{
  "n_layer": 26,
  "d_model": 192,
  "n_head": 4,
  "n_kv_head": 4,
  "head_dim": 32,
  "d_mlp": 768,
  "vocab_size": 1422,
  "activation": "gelu",
  "norm": "layernorm",
  "norm_place": "pre",
  "norm_eps": 1e-05,
  "positions": "rope",
  "rope_base": 10000.0,
  "rope_fraction": 1.0,
  "qk_norm": false,
  "attn_scale": 0.177,
  "bias": "all",
  "tie_embeddings": false,
  "parallel_block": false,
  "init": "uniform",
  "init_std_qkv": 0.0316,
  "init_std_o": 0.0,
  "init_std_up": 0.0316,
  "init_std_down": 0.0,
  "optimizer": "soap_variant",
  "lr": 0.00451,
  "lr_mult_up": 1.43,
  "beta1": 0.95,
  "beta2": 0.99,
  "lr_head": 0.00872,
  "grad_clip": 2.0,
  "warmup_steps": 200,
  "schedule": "wsd",
  "decay_fraction": 0.734,
  "decay_shape": "cos",
  "final_lr_fraction": 0.0,
  "batch_tokens": 65536,
  "seq_len": 1024,
  "doc_mask": false,
  "train_tokens": 207200000,
  "steps": 3162,
  "dataset": "wikipedia_en"
}
Each number is 128 + 32 x the weight over its row's rms, rounded and kept within 0 to 255. Layers, rows and columns count from 0. Numbers have three digits each. The size before them is the row's rms in percent of the matrix's.

# down: layer 7 MLP down (transposed), 768x192, rms 0.101, rows 451-550, columns 64-127
# up: layer 7 MLP up, 768x192, rms 0.148, rows 452-551, columns 64-127
down451 092:115106185122149107110116105097180155147132077076120101168165120170062128176151141128094184154121144087155195114130159123087098096178168113161126165125137067117110172066066155148089150161144155
up452 102:130110155197098131147118166096139113155087084092122072121106117144097129145111158104110172130115165175106134151113110183131154135125217179120158116106058132103161130104157117148082082106131116
down452 094:112111117148158058151109106176088115145132144204146091133169208077163089164120069174176095162125109113194089136175176129134151112078158109126105146145175098155072157144110098153161123183154120
up453 106:132117109125111186181102124119152168153139182149118180143084143143127126092178160166096094145136138151106098115090145163138130126216107115163149071096150177165106087055102132164125144193131119
down453 100:140113104126092135175134172118115176153122103146107126077148161125119129142112168123162093135148151132108103140147084148105098095173152114147085089109194136111078145083073120085095112121118151
up454 101:136091062162135126169122169038080095118131176182130103095190137141193168134172120134130151116088141183095111156173131138129093134095140143124168164128130133060164099170148135102076173129145152
down454 094:139150174126118144141167151172196193137121065069128153169127140096084086161093101159132105164136101058126093122110138091097160126146159091173164077143165150122185135077121156122205176143040105
up455 097:165149109080123072138092158134109117115142108098114153098067176161121099096142181129145083105163163172054115096076100181148097150078154098179128183143122221139147154115170145059151138127143162
down455 090:114095172183123188093171100077147139148108098134147109157117109106138139188095095097132155162096099101228142104143152061122115124168101150113138083106131080152099162143113118145124070162099123
up456 102:142087200123099104117145130100134129126156104135163079155161152145080117156117193060169071126094059114115137176162119100098084140163191127073165119131132162082138114173135173124131076137131141
down456 115:042143165153147155184125139138123126141109100169154080120196161128159134170094087106196089108123128165133131129133149112137083152119233067125139125136118151183141085198176136113075068144105127
up457 099:163131111088144146122119099170117137198120105092133097178128136090207166163113122048141124186107177179146184134108167118119107121097166076119129104164099129134142149108142125122086121128103118
down457 100:095131160215099083135121147135113110129041144083093178126116158165157119114109187151123100091130138099103096102101122104150127098132103201147110177099101142079070036102161140117117114131204128
up458 110:146181146199169179164129132088069155185080166143097063130157099150118069107161111102174111102135110109180121131146077146127130175122126122091108196142153068074154108150089149121105147177143191
down458 105:105114059140087141093153115075102113116139097070172142151092092113104211136117119119115074097164134092116123179129154119113074161124085111179105092136098210183060122107098106181156114107068092
up459 106:173133123120130136171066120111098146171151081109164157140148117157079107104132119090118139113110119117122116152098135178082156123157185091169137139131135164087052136066159161134189111143127087
down459 108:132105145142118100119117114122100073193104154084052096141060101188144137141125097147182129141152154079126129096182162121141126166109127158187150104147088120157097138145086184070122121141108147
up460 098:217110199199068141082174160116107139133139149107086087127116147142087131107084072137138201101121122074088108141100188167171103132125053108128178124128129100129127132122170137088139151095073083
down460 093:136137140142060132128190138102111073102105200140112098149115119134132120113141130105130158090137179136118149093089102117120127135124101125129140081116185198115117108061128054159134095124137127
up461 093:117129186165158169145150109129162179210143140169099124101120177166147128120183145106087171141123156130122153162144123169089063145120123192148072175118128108033142161082075129145140159110144182
down461 084:166165068073108129122109152142064083097177093123107164118093092110106137143108108120153108122135117122146130097104098094088206150159183079075141046097144156155121084139111118094136098104105083
up462 093:136072097136081156189132091130095141146131128100146196084153128132133106133112135093140072122165132096126121114142217123103147158106152184108137134154144092152124136139111145143126102115166086
down462 091:134154155161106133144083115097148127110114166156134093113193099187110113143146137166157164118104078145136128114145103092134115075148115132169095033138180121092120123091066163040112142164066111
up463 104:151192147100094151123061126169090147147120112129091141212104132137114143101169157107053151117096071153179131095157091145128161115141161115171162101157148131141109123110146147050128073115142148
down463 097:174121107163129101100172099073189116198136136115170145092110111149108078145125168095162079147135148127109183139115181124111145160124123171149191071108171161086108115112144138124153145148121121
up464 103:151134208069166119088157103128100138127175135159083160080111118100181108105137133166235147139162183111056188099138081100114121087137180106120120069144129077122136163176160081154132135106104157
down464 107:091127115150087147142057173195176109146116126171092039150056100141170122149076140148110112088169104156151138128171130170144131136146128142085110138119127131135120081059095150142142191120110119
up465 102:078163125161112110112106109092168095160168127088157116147098116115114126126096087125097114154153121132168096135087111148148144216110173133126130134136170142090126169196157156119145120147138146
down465 094:145123117082150125121137130100126093105105146169142115123151156139188152165172100164177156077134124134087129155149097113159123074160124115147040080100062119085110138045100127109086077135162117
up466 100:206145109172121163134164098114116165166110160155119094150100118130191175148159072154151090075098133141179110171077122164145074129116133122115168143157127097070119102145146120145126142144151183
down466 099:190104133157113105106072085135097160152133143096119150095145103079115148141089159158170170176105146098143144104117084161096117107093130082196128151092111154092072133173106160110091140077086142
up467 098:175103166064197109123124150146064046147121141156157099087125162089101153079120171066120112112132105201147109126171110095159128090158167074095153076122150200106127097126118139134132151116131146
down467 099:119116112095105137115135090142078149143104138162161158210101157121077111128141136155135078085126146173118132102111075111141122068147169198109130149108095083151104121086081161103100110126069144
up468 102:170111173151173146138156171123109116159064125092153119166179120086124112180154127144144134159184101168170029143155163089159085086108110119092077193095131123132144081146138123114118127158128193
down468 104:152078091127076138046139068130128211122193181146087160081074131168098156104160149106115118149133118124090139102088115125087133176094142131125148139145131119113158122175116059132102137085128114
up469 099:127131121123110110128145115129133170148139125120082129151146163102125165139106134151123104181093098115130131100092137126109099142088128170133205134100099171071123208106196129123107106034173099
down469 084:129146116140143124065097114082166175116089056101186083127130137083156168156147150163102100129148162150167121155131151116173110150135201124082126108148143128116082130084134185153154158140131168
up470 100:142135094147131095104149160167152111074132137140127154088113161101111143118160142163091087202087138177122170079160100079102124118145192125140133148107129142141123089155110191118140080132120043
down470 107:172137087112146176138135143123081153144129147117170151153127104086109094106100116156155162146120155154093204116085104150150106183122113099131172098126097172153119119165098118137168118240167162
up471 100:178137144153211071138133126125074119159086133155149101114122105146145091158090164120132156119142160146143109163096125178113071111170152112152159222100080136164126179187122132116083116125163182
down471 121:164148102139155112087212113127112152186163108191129136093148129095061162103110134165100155152098201151096094191084123139127162110159135057149092149102128072105123152121147187132185139150101124
up472 095:088141098113203111128183112086095138147046123120152103135146082099106165155070113170157104178126074107085087179096190123105086103134108137177134157139112174203045152128120132138118098089130113
down472 091:124131183137051157108089172162109144153187152118101159131105164204093171112151156073140139102063150100103096129156136112155162121107142128130076093115173135078125159135160150074140091108142164
up473 101:073164146115142210119110131083104173131123128074108096108108115116091193127154100102174166119130100126103163192113142118100107130120147145134137114154023115133095086112181152170095156150157091
down473 101:131156160140096080122162094061151151147124158111045132106128161111135121101176198089111147115098132128169096039156138191103156148166189143103134184123157131116130161105106064138113125177131128
up474 097:112146131123112111156112109088160140111113160115146142136169140165112124129105064104088127131077095127130167152158129208089117084141098161105109156119131175100154059181151122140139139122170114
down474 088:103088157143132103088130201103096131140184108038080114135150153137120181077150130101156128081146108115084092108129123131147142104110117107067114109124147125116179149132115131176162137096141146
up475 104:150138125176046129138133041128119190194155184150148124125127139104145122147131120098133173128137150076103173100153187111130041153101115214095169093100074154135112081096095159090077114098130129
down475 108:216132112089105159148092119128188149115090143101124094145105113206113164066097098109140048124164136135106146114114090137124150166130165114123158153166196092158148146083180098119171152117104077
up476 106:110142141134126141108142102138130109122158128157096110112140142156135098151102139126131101141081127145124164088120105042072174108084148138123134149137124123135112227115159149065147139107163109
down476 116:120103101161096116160040166157109122117172122112118158141154132086124166085119143191140125109118175135110127164099091123114151120074112119163102124144100132144116149099222141099156121175182129
up477 102:143072093112089095161159111084152058109078094155164124170136150169122093200108158112084101078164097155095066171155197181136126118115125131163147131129156189116162133149074113159199110170107120
down477 101:132123128146166152189114150114159129124103151184127115144166195182123124205141163158177101125138168141115063063107109123140094127169130105128112129111128139096109165103112140166161090088089097
up478 094:091171135149144100109124120102119160138148088057086104102147142085075157105091070107155124133163141140152115081170136066105167178104156108122099165162136141150107116139120156124135150131157140
down478 095:105112137147135157080121114099094084107104141121100095064150133120079146095175121116127091098117138081132099155109130135134125135148177167104189121132070081130108201110144039127160112061176132
up479 092:121134111108178127100123166109121143169124143135138028158105155114123096120171086097152131118172143153073129171115133127133108132132148049114158107166090109144138169144157129119158107135172134
down479 093:073078098144133114132115117104096085133115134128101192169133141182116178100118182137091156149097098156223054101171110087113132104136101152119128184148139122111127135075127140111159155118086134
up480 109:149140160138161141083052154108099164196146118152076143156156103139083205114180069126176152084141161120140062116117109134118116188159128119124075147171160098117118162082156117115108101126121119
down480 107:150134098153046148140141116096154099118133169161111081165142060070120105110090081113052086116153115136160122157175155122076143089121140156109182113134111129169084124156083127147171103084154085
up481 092:107120129232085152078212161121126089142070116119134134163148174150078177149116155118109080129145144108157126191148108138130095150124157182167134195093201111107140156130121099129155124104174132
down481 083:127140123013184081166070139110105148134213133169121086145103099119210112135096071118191151117152105156118150129127143088104148130157080089114140090167063114109154129107169182133087133158104118
up482 089:107184142102126150246064176113162193159088158129107105142145068165128072118140137073067120196116088166160119110118153148096140116150072157102186128170108155115104082123086107143128156082148158
down482 075:106148120126136123140141197087122153127108102126141134115112118111136134125093145094187094145116179131110098175128108101057092154182161104178099096092117092046150107100096130130132101108062139
up483 102:142114109140148152076142139132149126112147118153154123121133158181097142188141102081149160119084142116129108180094128098086174149121116117150149165163140080123142148130195073127123134140142140
down483 110:116113120088143103156164114141097146156146142119073036111168108113149100156098140136137135125130145089127113149191150136072149111120140094105109086104166089080126088118106175165170143122121154
up484 096:074123103154098171156138108163006179152162099128147083115132124172119178168119110117169086169145098149157130152183115066118080142126145130138166067140119102132107144086073165122143123107163130
down484 088:153176123116215087102118134104231072119112174111103171179091117071172116051140091139085166083121150073123174111097129203195185140116099113147101182113148144101135129145143113130114107121098140
up485 101:143134168096142169154119110115137145122092172093125131148108128175135120103072163148155056165160134157143145099114090162120136078126163149146183099180086148090177128094113135134140144122154114
down485 113:120188174140151174080127145111104144107112146135147062175110119113101085137081125186120155096128117140111133093129114169134156132101143105182089135149160204103168036072132119114141095147081074
up486 101:119125159154133085124157095141186207116104135187096100129147133126096124170112071207152169207149055209099120213120100118131120186109132152217074120118107120106133171154120110130088121083161157
down486 102:176112093161101109108131099089117082112130126196141135094140137153122039075060193129096092142132095112172082121119106178102151109125167084101138105103097097080170059141123162113140166090072118
up487 103:112140097159076162126106129074116147188124108124130123171140117182155072133174198144161137150131117104084108143124126138114116133121172175123164140119091150123079153134077163095139112117145103
down487 094:136100130126112167119141133114094108149150142085119174139171125053202129108125074147051096136174150119154102138145116124094102142139127151157139118104150102150152145169131086086200162139151135
up488 100:164176130153145146163119164106125116102103111176046120112133085087108071142137122119104139182096095105164094102094160171150122130189077071169157167088135128106154203135176119163076160151078151
down488 096:146124098112083112158178109144135145186203131057107150100130111140074172112138101191176088116213116137094154126165113074103121154100164172112046152134132127165126105103112101108129077147110121
up489 094:118197092115103139110107108113108057143113128118109176176108145153121149107139146152075140099130037101149090108147149141084114147156142149077094191078114125125146121131192138094118105089167135
down489 087:148131138134161159089167117097225140133120137116142093144106113149074118172166139105143155151128179102125135138139118120122096118089101131126145168155160187151126111134067121159135108145152100
up490 113:155201163194134150137144190130171166138126088164111131136094106168153156144119116104099141109192095197165125159110176077152090107095124150136096126113112113117131090139158114027064128146176139
down490 124:128118168146098141125140141134170120112122127093141169128174187143139100075113153147101134086062106121129100109140033122098102172147148093085199090074199157128146099149181147149138181069121136
up491 105:194107154140122130133159094163091144122140168141102181106145122168152167086153083115119122100150107151075148124178123156130103106086143113135162097194143169137171116060127107173120123158148096
down491 108:132147092168124115137162072185096163147166113135129134120198078168210180111108148101149140127114145126124158113080135106122142110094113123123161100108060125150143104165146124147137167153083091
up492 098:140113162143109085049137125108110155155139131173137034106155115112155144180185064091152190166174171179067150126060082107178105129143145088174159094136111173172082162138090143106065149119126121
down492 102:138134098096146132111163144085153113078129121122120081156196115138132076148150114154118136140125175121119137080137077068115163138098090163198095109157095116078187083082136144110150159137155103
up493 103:169203149154147151053102115084126091166105189171069099159106135126143085158098085154085165138171154115153093199128132120119085185132109147125172205122099083124158136170063160080093133124138110
down493 100:118095130102119073096083124166070081100179132096160157114104156152087170149190175131099169138118053145126141064100173103079132111130127144113152154096123102127136074078135210145124120108088137
up494 105:146145132084149160185136122127131173129119095133092119145124098095106078134160109093188134144150123130148118055151124072061186122112133119120139105150104146147046084090134129093111150128150159
down494 099:113131139163095146137102129166115096128056119146125170116061143145096142150165089134127070117069098108079104132147187105142121108136086154057143105156125134059048104059093128120099165116103100
up495 092:087128112141173131128125135139126128122110167104113095101061135125029134106120146132120121153126087166067109130094121093102104108150102135100151128166148099159081084147124133102176121141146108
down495 091:070119151149160120070093192118080146082075129080127120144143157107130127140118108120146089151161128107161177143135144116097139142182101086133116158107124150064177099118117166133177122141165185
up496 104:116155164121138113059189150120151154130113182145144150122134173149150129205062160116181142133158145147125144120147099113155134176112110093113136118084145191110100090163099159093158084124164079
down496 105:076140114089148100101120132104118106118128168179135165171167113145150089196081145141072147120126052131157108126089124152123194144131201166123153152166177109147110070115090050163130135155117167
up497 112:113079073102162147108172133070118112085135134057100122192168160116172133103124149116139166081104173149151121124134119093123129100066169166142185135175099156126088080095107103115168175096120163
down497 121:138129093139106150095069110140093122173180106115040111120131117084118178153171131098183118156121121109138128091180143128105154120086072153160123129153082114157144121183086159104197123161134135
up498 099:100153159108153158144127074121113085113145091133079207128110143129090143132132092121143090147148115135161149060118112096132164106155110155162087117095152138141131099169190157095147180074165202
down498 099:141100115096061148102110145189106141114166185176117123089109126167121127164128172112144149132140108101114179153157192166136116137115117191172141119131166101132102196051107140065105108111133087
up499 106:134113188118118126178094111137151141134137137091173121159073176182129090103134121151112109087088113134183089175118123115120140108100061145123121156105107150145115130089130125119127157131153149
down499 107:122113133106117126119137171157112100132121146176161157089128159164121115073119138161127125124148136082128130112173090066131122119149124136084108108179154137061116111153151162169104142122129133
up500 091:126120080088123107116091071200078148119146189150123079168137108155159179068048157087152107125178186106171136068106104130140126142070114106082175101141099084103116117136069126094081113123092147
down500 083:105101125136071130135121113109107141104123154155129170118140127103169127092125117102153087091054107109089131142128112127152147104164136182169073106094164114171082123153058162087126208126108220
up501 104:091072121148194061100064113151129096140157130106097107105090166138115133117115075102126101073112109107114190137108127142166122141066153090106168150111146077128084115148152141134121166122137104
down501 107:122071088130151094097102096159095106144106119143081190077074102143149140093151113117114156136122128119111142125131181084147172149159136162138116154148063134109152093161145131178105152177116152
up502 103:096186096123134148095105081117142108117154151171122204148098103157128138116064164139102110194070140173110100097147092146121065161126133104141175173118139132145158103079149103116124116142097208
down502 098:141079144148059098103151127116123144148066111150138065159086125122122153151143103134114138074165124130137135156132150154141127118125084079114136125130151131124148107193140175116156129148128088
up503 092:133089078146146143196163159094071114177090069142143101115187129113082131151119152132147124128103073080157125118121135095142177101134150107147092047122121135150089163145179123112112149124191099
down503 085:166115137117053125138160185078142117149098179128056215122150104118124138137106100154065127089104114141161100126095127100049119148102116088128188165203093148183077180167111092080107124128123064
up504 093:061125129122158105126176102053098109153137098183146160135083093151113195085092121152095111128101086137114119171141067163133109181131150145151115117069114117149173120129140090132119132152164059
down504 088:152085162141106123171117153146067126099161124100163143160150160093146140085122053083154160110156166117136134152147168096109121115049148183119111100180125086097105096115119116095071124097140169
up505 107:178116100146140171107173133106096166119172132136154140123106136185132110131175108121097118131208109109101194158156111102098116130100149150128134162089135147109130090103213137124118108132114171
down505 102:138119128084107122177111117110146152162080139090036128179113124150093094082157065129144050081160155115161088106084164098113177156155124149173165134138139143158102127141056082145077128090144119
up506 095:116169125202150133086177108089123143169075128130138059082148092070135142172119139136183165120137136092143119086049140074121176139161123117129061178167151164136134113121088158029076113145166150
down506 094:174096102134092142114116103125152122182115081127095189162130155200068117056110100177107123152130159097116136122112102104114105090092122090152138132064122143116094140125147110231173106057171134
up507 091:140104120120088134103160124152160098104154103069149135105155148112113119115130149196156115119082116181138102154121148142140123126095205097117171071121124120152112117122097134135231177079170114
down507 095:117131143163107118068112091142139113128070094078121142113146134123081165086142147088174094177067082081151097121160166207118132150117079200189155094110129105147158037180066119141152106111123107
up508 098:088148112094100184142157138107125155106113060123134135126080148100086144048188170060110099130148160107101069126112080095110136079148137146162140070123118173170107130128135131158182100107112050
down508 103:203085160167112113135139098187101136100121137046207098102143107099141184125157145099121146108124063127099112058103181075159099085133113168182164135166090125126143054100116086149118140130091128
up509 102:163127171135168118134104189134102098136125129130140146171139121156154139158095164114137104102082074143124105135131118128187063062165161119128145105097126149084123141143100092097140117104090101
down509 114:141103150100096104144143119117144140161146172154135107197167158145134111156153141112121106157137097133123125143085114164160114043185092130097120147143174151123132121101132060133146061122138115
up510 094:134150109097110104127111116086118151107122126124102117143161122079080142127075140141170098141169090135129191182170106142150148100101114075141093097123143164152166115113161139115100074108158125
down510 085:139102100156140156142144118179183105096120153111161185123093129184166108116135103117098148091129166138088062061112133136107080133188124177104193163136120092151124140138080112121089171137107105
up511 092:167133122137151101164159097143118165118163105078125095121076141069104183115133129118129123135104101177071112117118129122164104019183121161112119145135121176157139125119079127194081118113152080
down511 089:163142096160193150070120142107108117191152125119106068140116136120131169146118076112151180073142118166088116122133159117185115117164142148173139155089113146172146130135121136117118128074167064
up512 100:106141115104121060115195124133115155124102105134079140153170115132172168115130136139120136127202107137088201197064179065100143149088115123153078079100102154145087091169103159081080148202153184
down512 104:093116079151104180188064117127170123104119169113158123112174150126165117128088145140124119107059167203070123165129137120120150107130164165145088099115193098177115145171169099137081175132111116
up513 092:098121116116163141094153060136096122175156107173119136162072114092131136144200143059163164115118155161152170160082148110128200100149121056124131161129145098115119120148149165081148130131112098
down513 088:119151142146141163136145207095178182168091158144159131085191095182151169121132087219126159139145114084127116089149097125158093121117135163123169088088127186141123095066113128130100135128097150
up514 105:079186147119120139137101097113083125172138166091137092063152071130106132146191119164139159169130166152167136088100148056086166107105156114108132068170172138100086106120086139093100167119194141
down514 100:220109096096157115149124111111169139100084114129130178153111124142100150109111131100120131100133099068133133127152123171104123153162111106172110131074140117088177137074131178130092073113129152
up515 109:117100124125184147125143146096152100143151117093153147135118137130152128131129184098123147124139173132173184122156157158130103056104146068140167050129095123154168125160124109160149141107178157
down515 122:182083188093108148120130066106132121111116082134033176079052083111174117110127161176160112156163159111085123152147099131093138131129161123084148099129146122078196068141135155189136172108096113
up516 096:173126128141130151080109113134164173116114171108118178137221158124187147085121110150112059086130225140094123201104168127178177165112113143122105140124141085151135137162171104187157151117132139
down516 108:149047106115186129086086161130146201110127192149136067142070152115093140109106139173122111143131096116149126112117131128160121137084131166120151172075190150103184140113103109100098142177132180
up517 102:163095134135094165160122114152146151142070116168105096171120174147155106082107125135091088133162124131137128154161171131141087214074092070068133066131169188087090157123159116151173149077124117
down517 098:056119171127177127108151120167122127107173114092096161123161153232082134128072126134178127137128106117113113125145092108140189090151107212184172126163139085109115138190135170127182163116107140
up518 098:100166168168140141124099113112131122112151144132153146133164088081124108129120145096174157167143065134169145126104114139162150128152197122110115176098156180118121116117129141119128169140168175
down518 093:105159073151107163149148146085179118149093107105110153140108138136128103194135129126120106132113136131120109159161160124131085075081088180147129136113135118162079172086075124152111104088113164
up519 105:168118184125151113067172138135117195139187114111133108153134131127180159148156119103098104072150094138131137151096130139114036172089164127120181093169107098155121161099130105128134120113206124
down519 108:122177107143149111181100125097128107155043109089133123191131120105144098137111122141097135171167098100178118106175149128104129099134140108146109138066114097090117115105105169164151080097092135
up520 097:132086132071161151173166104120145091116152149149177120147090172133137130180170130133114163145162111114097131170114150082150155184153150147135113186172054160142151158089135138105069156154114106
down520 084:169142139150121150128100130094137141088109124126109133086079104196111064133084071164097168119108106149117144122133154134137112132099095146160160095133132127125180103120106092137110124147158123
up521 112:125147176109170165080175133114154119114117135152118189089109131161121145095110083098108139101108169133168093144122163137087128098144111163178122160107144086092147128107167102057065118123124180
down521 117:146084085107091102138107166108155160119155146080116080059112098129127133111101099100147170138099111113180149163198158126157056078099121104139083110177082129121117168068054142156134130123093147
up522 085:063063100056164100161111101051131102138070141137166124132187136127143151133179100144156131060179115143109123105115155191159127118107118188116082137125144151126136117068137143075123140169170101
down522 072:142140097187085158110131135205110142112137173111137178131052090143131127125043121139111114159036128126118142155163087062073124104166102105129138136096072111094157103207060126158146151166112144
up523 085:085112121122153077100130131096130115131104179137108156089108080083181120139133087145150157118094133172086153121162168161123154137133080131124169085136092096096145149158163094155084079122110103
down523 082:164133113152183132133089179124110114096124150121125096113113162142142126078118088092131149087122124071131131163160105146060097086117126127191134135146124147035137121132094170110125182201082161
up524 107:107161146147145230156122144120160136127125099115123155166121077114142130129166122108150096090124145111090160103103123151116111115150126115076160138149079123158142113125140034146136181122118096
down524 104:104074182120107098145095150142098159104103146077153115164113141095070162135126157155152127080150144152127150061155157128081112094199167159182132134104196153102187103163115143140149136138095138
up525 098:183098106138143163095120179117145151115126118116079125142164112157130124122140101098116145120146152157114153096157173132106151096133115039147152137074207167120145096125174132085084073107151090
down525 101:110092242183116114147077154127129146129130178144181172171151147159160163139165125160144151174150121108163119107109099155149178059110204200201080115128063137115153174148160176110181128132118131
up526 108:189107114081150107151200087119201137123147105145139168143167132136157110153123144103156038095143113209064151164123038174126166165090099147190102133123120129146120124137101170104178152128131176
down526 116:075121079205137187042099110071110161114157137114081103149131109127181189105109124159089165135134076159176137079146137123075179068127153111181129148131135090142157142165139088083163124160125144
up527 101:141135141091163125153158134131083087178106118177128109214164178095151155127135095121098108177122070147082089215078122186131139122160130124147116068097129150158162096130155110113104132146138134
down527 106:138150096072151177143102120089111101160124115129135181067117069090153151140141159158102128175134184133065101111163116098108105141062162161113113101135098052105058136110101132158097108090143127
up528 100:095086110129137116107100091086098175094154127082134111172137142079136208083136096144108111117111120165128103145207046134086089082125105135136125200122121111063157089101111147093155100132130154
down528 108:131077101141108125110179118210139104100204148141131058105127127109140082130152107067113108139209155096067104136144110089178097163173112105113098135135095168088119096086096086155143117101092059
up529 098:131171121160135160129155147177159119118146066108166134105110156135133131154188169105133132155136148103159130118206075063062149085114201150136152111127158162159057089032126138131158169123174118
down529 087:104047101138098130111092115063107093124110096119067145143096132085124124132036091115155125121098098126094095150079183137121117117140050153127145123087124141159175177166123109110104097091123190
up530 103:131145162163130073151171156123148116073090170135136098117138133094103164048112099139148106132132076075112119159142147138162147121122079116120103169137156095094205147083187115100135180094061064
down530 115:132089146169128159137157161126104176111109107145104169114097120164119109087121129175102129055165111119131041154094162132145135161097148138168153125133125134127080169122148178127124099125169140
up531 111:138117164098096128165125133212169111114148116164147211129137106197103097162121081138185202099101110084142150152129104130104130172134135134097183108059103115140194161131145130135148151140148164
down531 113:090131155095159118135110128075109123186126124079098091119081157126106121154141162161173111156130080075126134136205122118090143187181088134077111161151192082116133102062068101161148073093114153
up532 106:092152126158136126145131159072108120152112083085118224083065152126118078078129137123130113137076112176166152152103133125046153132127187090123146169171122076175163096174162117105159074159120054
down532 106:086168145098117157146100114116161194131110117124124137131105108111131156162149101109174133114145087080139124136133127110166112147124110186152115137142143146164182095186119194139135146107138149
up533 106:196160116132108143105197115158086141132075144179106162108130160113159111175149101120147086129106146062175157058191167095127123103160144199070077071107095098163134182039084105187193149112153167
down533 117:090071141122108144178126078193101143124063135123091125162113127098090139062120127164088082102134139122127139153080134128122093144113121122158114090159145161096104151051132110063091188142157093
up534 093:107171175125058098142181157109130051121083116151175127142121144133071110153091132122110161124149054158168133184132140166154116096124169157187129112072093139148154139083121141072149132125171096
down534 093:164137207079108093134136096182118153082159124115124187172156184171084103121123172135127156183145103134100133120094116097127136133170100107155173174129125103132088094122139085136090124114102110
up535 093:112161141132220080114138166131129148136154150144161133105157122127135126115176146163090100123124136165100101167120123192132101163199140139103190128145142080104177130120117113197153093156189113
down535 095:129098138088103049085161155090160116113105141079135098183136159125065144126106123141122091119143169150069123174164129099192108107108117168114128097141119107154174103169144119134146152125102151
up536 108:164121156095149139119074076139123127102127100095116179131152145152080122104145091069076118150084158090083172074155136113102188127130100150103131117108156104158139136157102168113091139098131061
down536 119:103069165190091135141099104102063111126161107169092126126092177077131112093117120165146104127077141120116112133122153057168146162124107183108086101121147090147071131138114172113091098128111155
up537 104:125146098096155184152137163068120055138110115100138064067082125096105088132143105137138175177124138177205120123113118152111131136105098129139176156118136102136111129124124131101144138206141167
down537 101:145137140150167106135173122119134158103100138142109147151122092154103073096100086095091072128152106060082130155090153113153044092173150089078093112089146188132151123145164174172130140096105116
up538 102:118119143116179126141142102132134121148091129166097145127153138157135191140108150070128180108163095159113117094132139078174167123119051147074090065108110106113124122100130152143138064114141189
down538 103:176142061123080166092155161094112084165135148135137117138110144152130183148150105213101143148107160102087100106099100169136150106145148179171162119108136123155086132157153097121114118146178086
up539 090:149155176149174177120155087093131159146100138168158113157106093139094136118123133100112086192116122103079106074141198119162191129140127096086117111145164176131171138144074127179117065145146110
down539 084:112183103127140104155165168120093081113136112105078123137181166135140071153130138160129151100142144124157095158129057143104081147116142141146160095105101141119079144137182155128180179103134127
up540 103:187121152115181167151162125135151164138131090088148151126190104126180126134120164109131134182130147139121134137123157073128114182163124146123135084173097120144154142132103107112055115145154141
down540 105:138097120186108138108175175142138133142129138103176154131110168166199126085118121128141150109160142112133128122142139114128133127116152141073140138103212108159104145137156121074134109132138159
up541 098:066160103161098129148157166116203103172121121143098117189129153126095157146097156149078128087165151168152098105055189132117094145141123178137145097106180117138093126096149177117133139078068146
down541 085:141138133114095179109119143128128168116145100138155129125122107142149129102118176113154096146122148060111139138229136098102083126103128116111082138079114131104115130122071143054165077131156142
up542 101:066164113121108102136099124150067194091049101102175164115142082175092122179181158099135156139129123114119179134146175124118128099156142158139105054086116094147153131094152134163125104117192073
down542 104:166142133111215113143201138167102088126117112120116120104135096162151145135103119070104118092122170181169083140053048106083120119169139083147190155140154096084134079068130096156154118121136084
up543 095:111123115129144133100100091173113136113086077142127115128114071113121131169088121142122127086090136094094092147109221196086125092150165165159125147077111079121168102141147140127147045131095136
down543 095:105118097140138132110131096103111080064135136113093196107175104130102170086125171145149148186114133105101154091104124164126137173150140132088128142179113134065068126108120155129147125127089145
up544 105:134135107106109164139152079101168118135138110135143212125157119186087178112099129129126125169175091113089124117076127137096149126102149134131143121146112117145136168100084035145132070145107091
down544 093:124106190129184107147155134124093114104159132127135142184155095082128097126153149146166142110077110144163114122111103184153086121080131124156122146150127170087174107137114202086209129092128166
up545 091:127099085099182139115105099131139177120141062114138099165147097138130110133141193149138137144145141131124117164064081096134128142098178169105122140145082143078095114133209076177171155120117120
down545 088:126161199136107147121056130189148126115151119073110094161116105163140135110184119130152129165107123165104097124135142119096089073193057089126112169145119122117123120149110141085123087117138145
up546 080:163162126126131093156083106093099136110137069154118156133124129172130111143130150164153131150176109184122184093149084129058093156157099161188123158114172119185148162125192115095149123124143152
down546 071:155168134151130089151112063099135101144144088175127086119137135094180188075134163145167146109108090221175106133115150100098100131137106143122196127097132161123134126186111109131147089101108113
up547 110:113204092146168122118144132115130147153107124147161142150108147143101146131074133163115114097110130164132187167077145097082151129139154113187140125071122151166163132137085125163148104093167126
down547 112:148113154078095188130180118116071096129149174143133068150131065091120094099170138131144091133153150100104106162116104092094112196098045113053116148155177148187091150139123174086129122139083129
up548 110:142143143168127101216207138134107146138096126107164090153139109096109148161144186154106132167070106120139092128121116136112089065139156152095115147156104087134088119057150095166149100170179104
down548 108:112112100142108111112049134116123115115180147135134101189120085087119165104111147041123156158091145150113141081107128148092102124093139188127109163123101076161140094172091141084131111199111104
up549 073:145209136079138144101149187128126158106126174171150167071112138112115114096130138112149106134145209160116166085166161128164145136179139175146125134082130152139140098128130151164203127111121148
down549 066:072121113116119168117117072168157133117118182178112108096120152082106102109155161092178137150118156177125155136130169107184180130190147114207116097128147115184098121147136154093145090125075109
up550 094:102135220118122116134124112185147152150064106149141102082172098153132159154056104134147096102130157161138159135184136092164179130136122154111123127110151115081138147116113143098117091131180148
down550 098:110119111161104150149076134170158086176130150144147112160107131109155121163065153096148171065138118129090114106120210153110171130094060115107134139126114133084116129112168149131112183165082129
up551 075:134147081129174114096153149129111211160143173169133124132165108118078172116106072161145111160139152123099122155085114126177099103144153148115176134113141093159112121120190134075140127106151122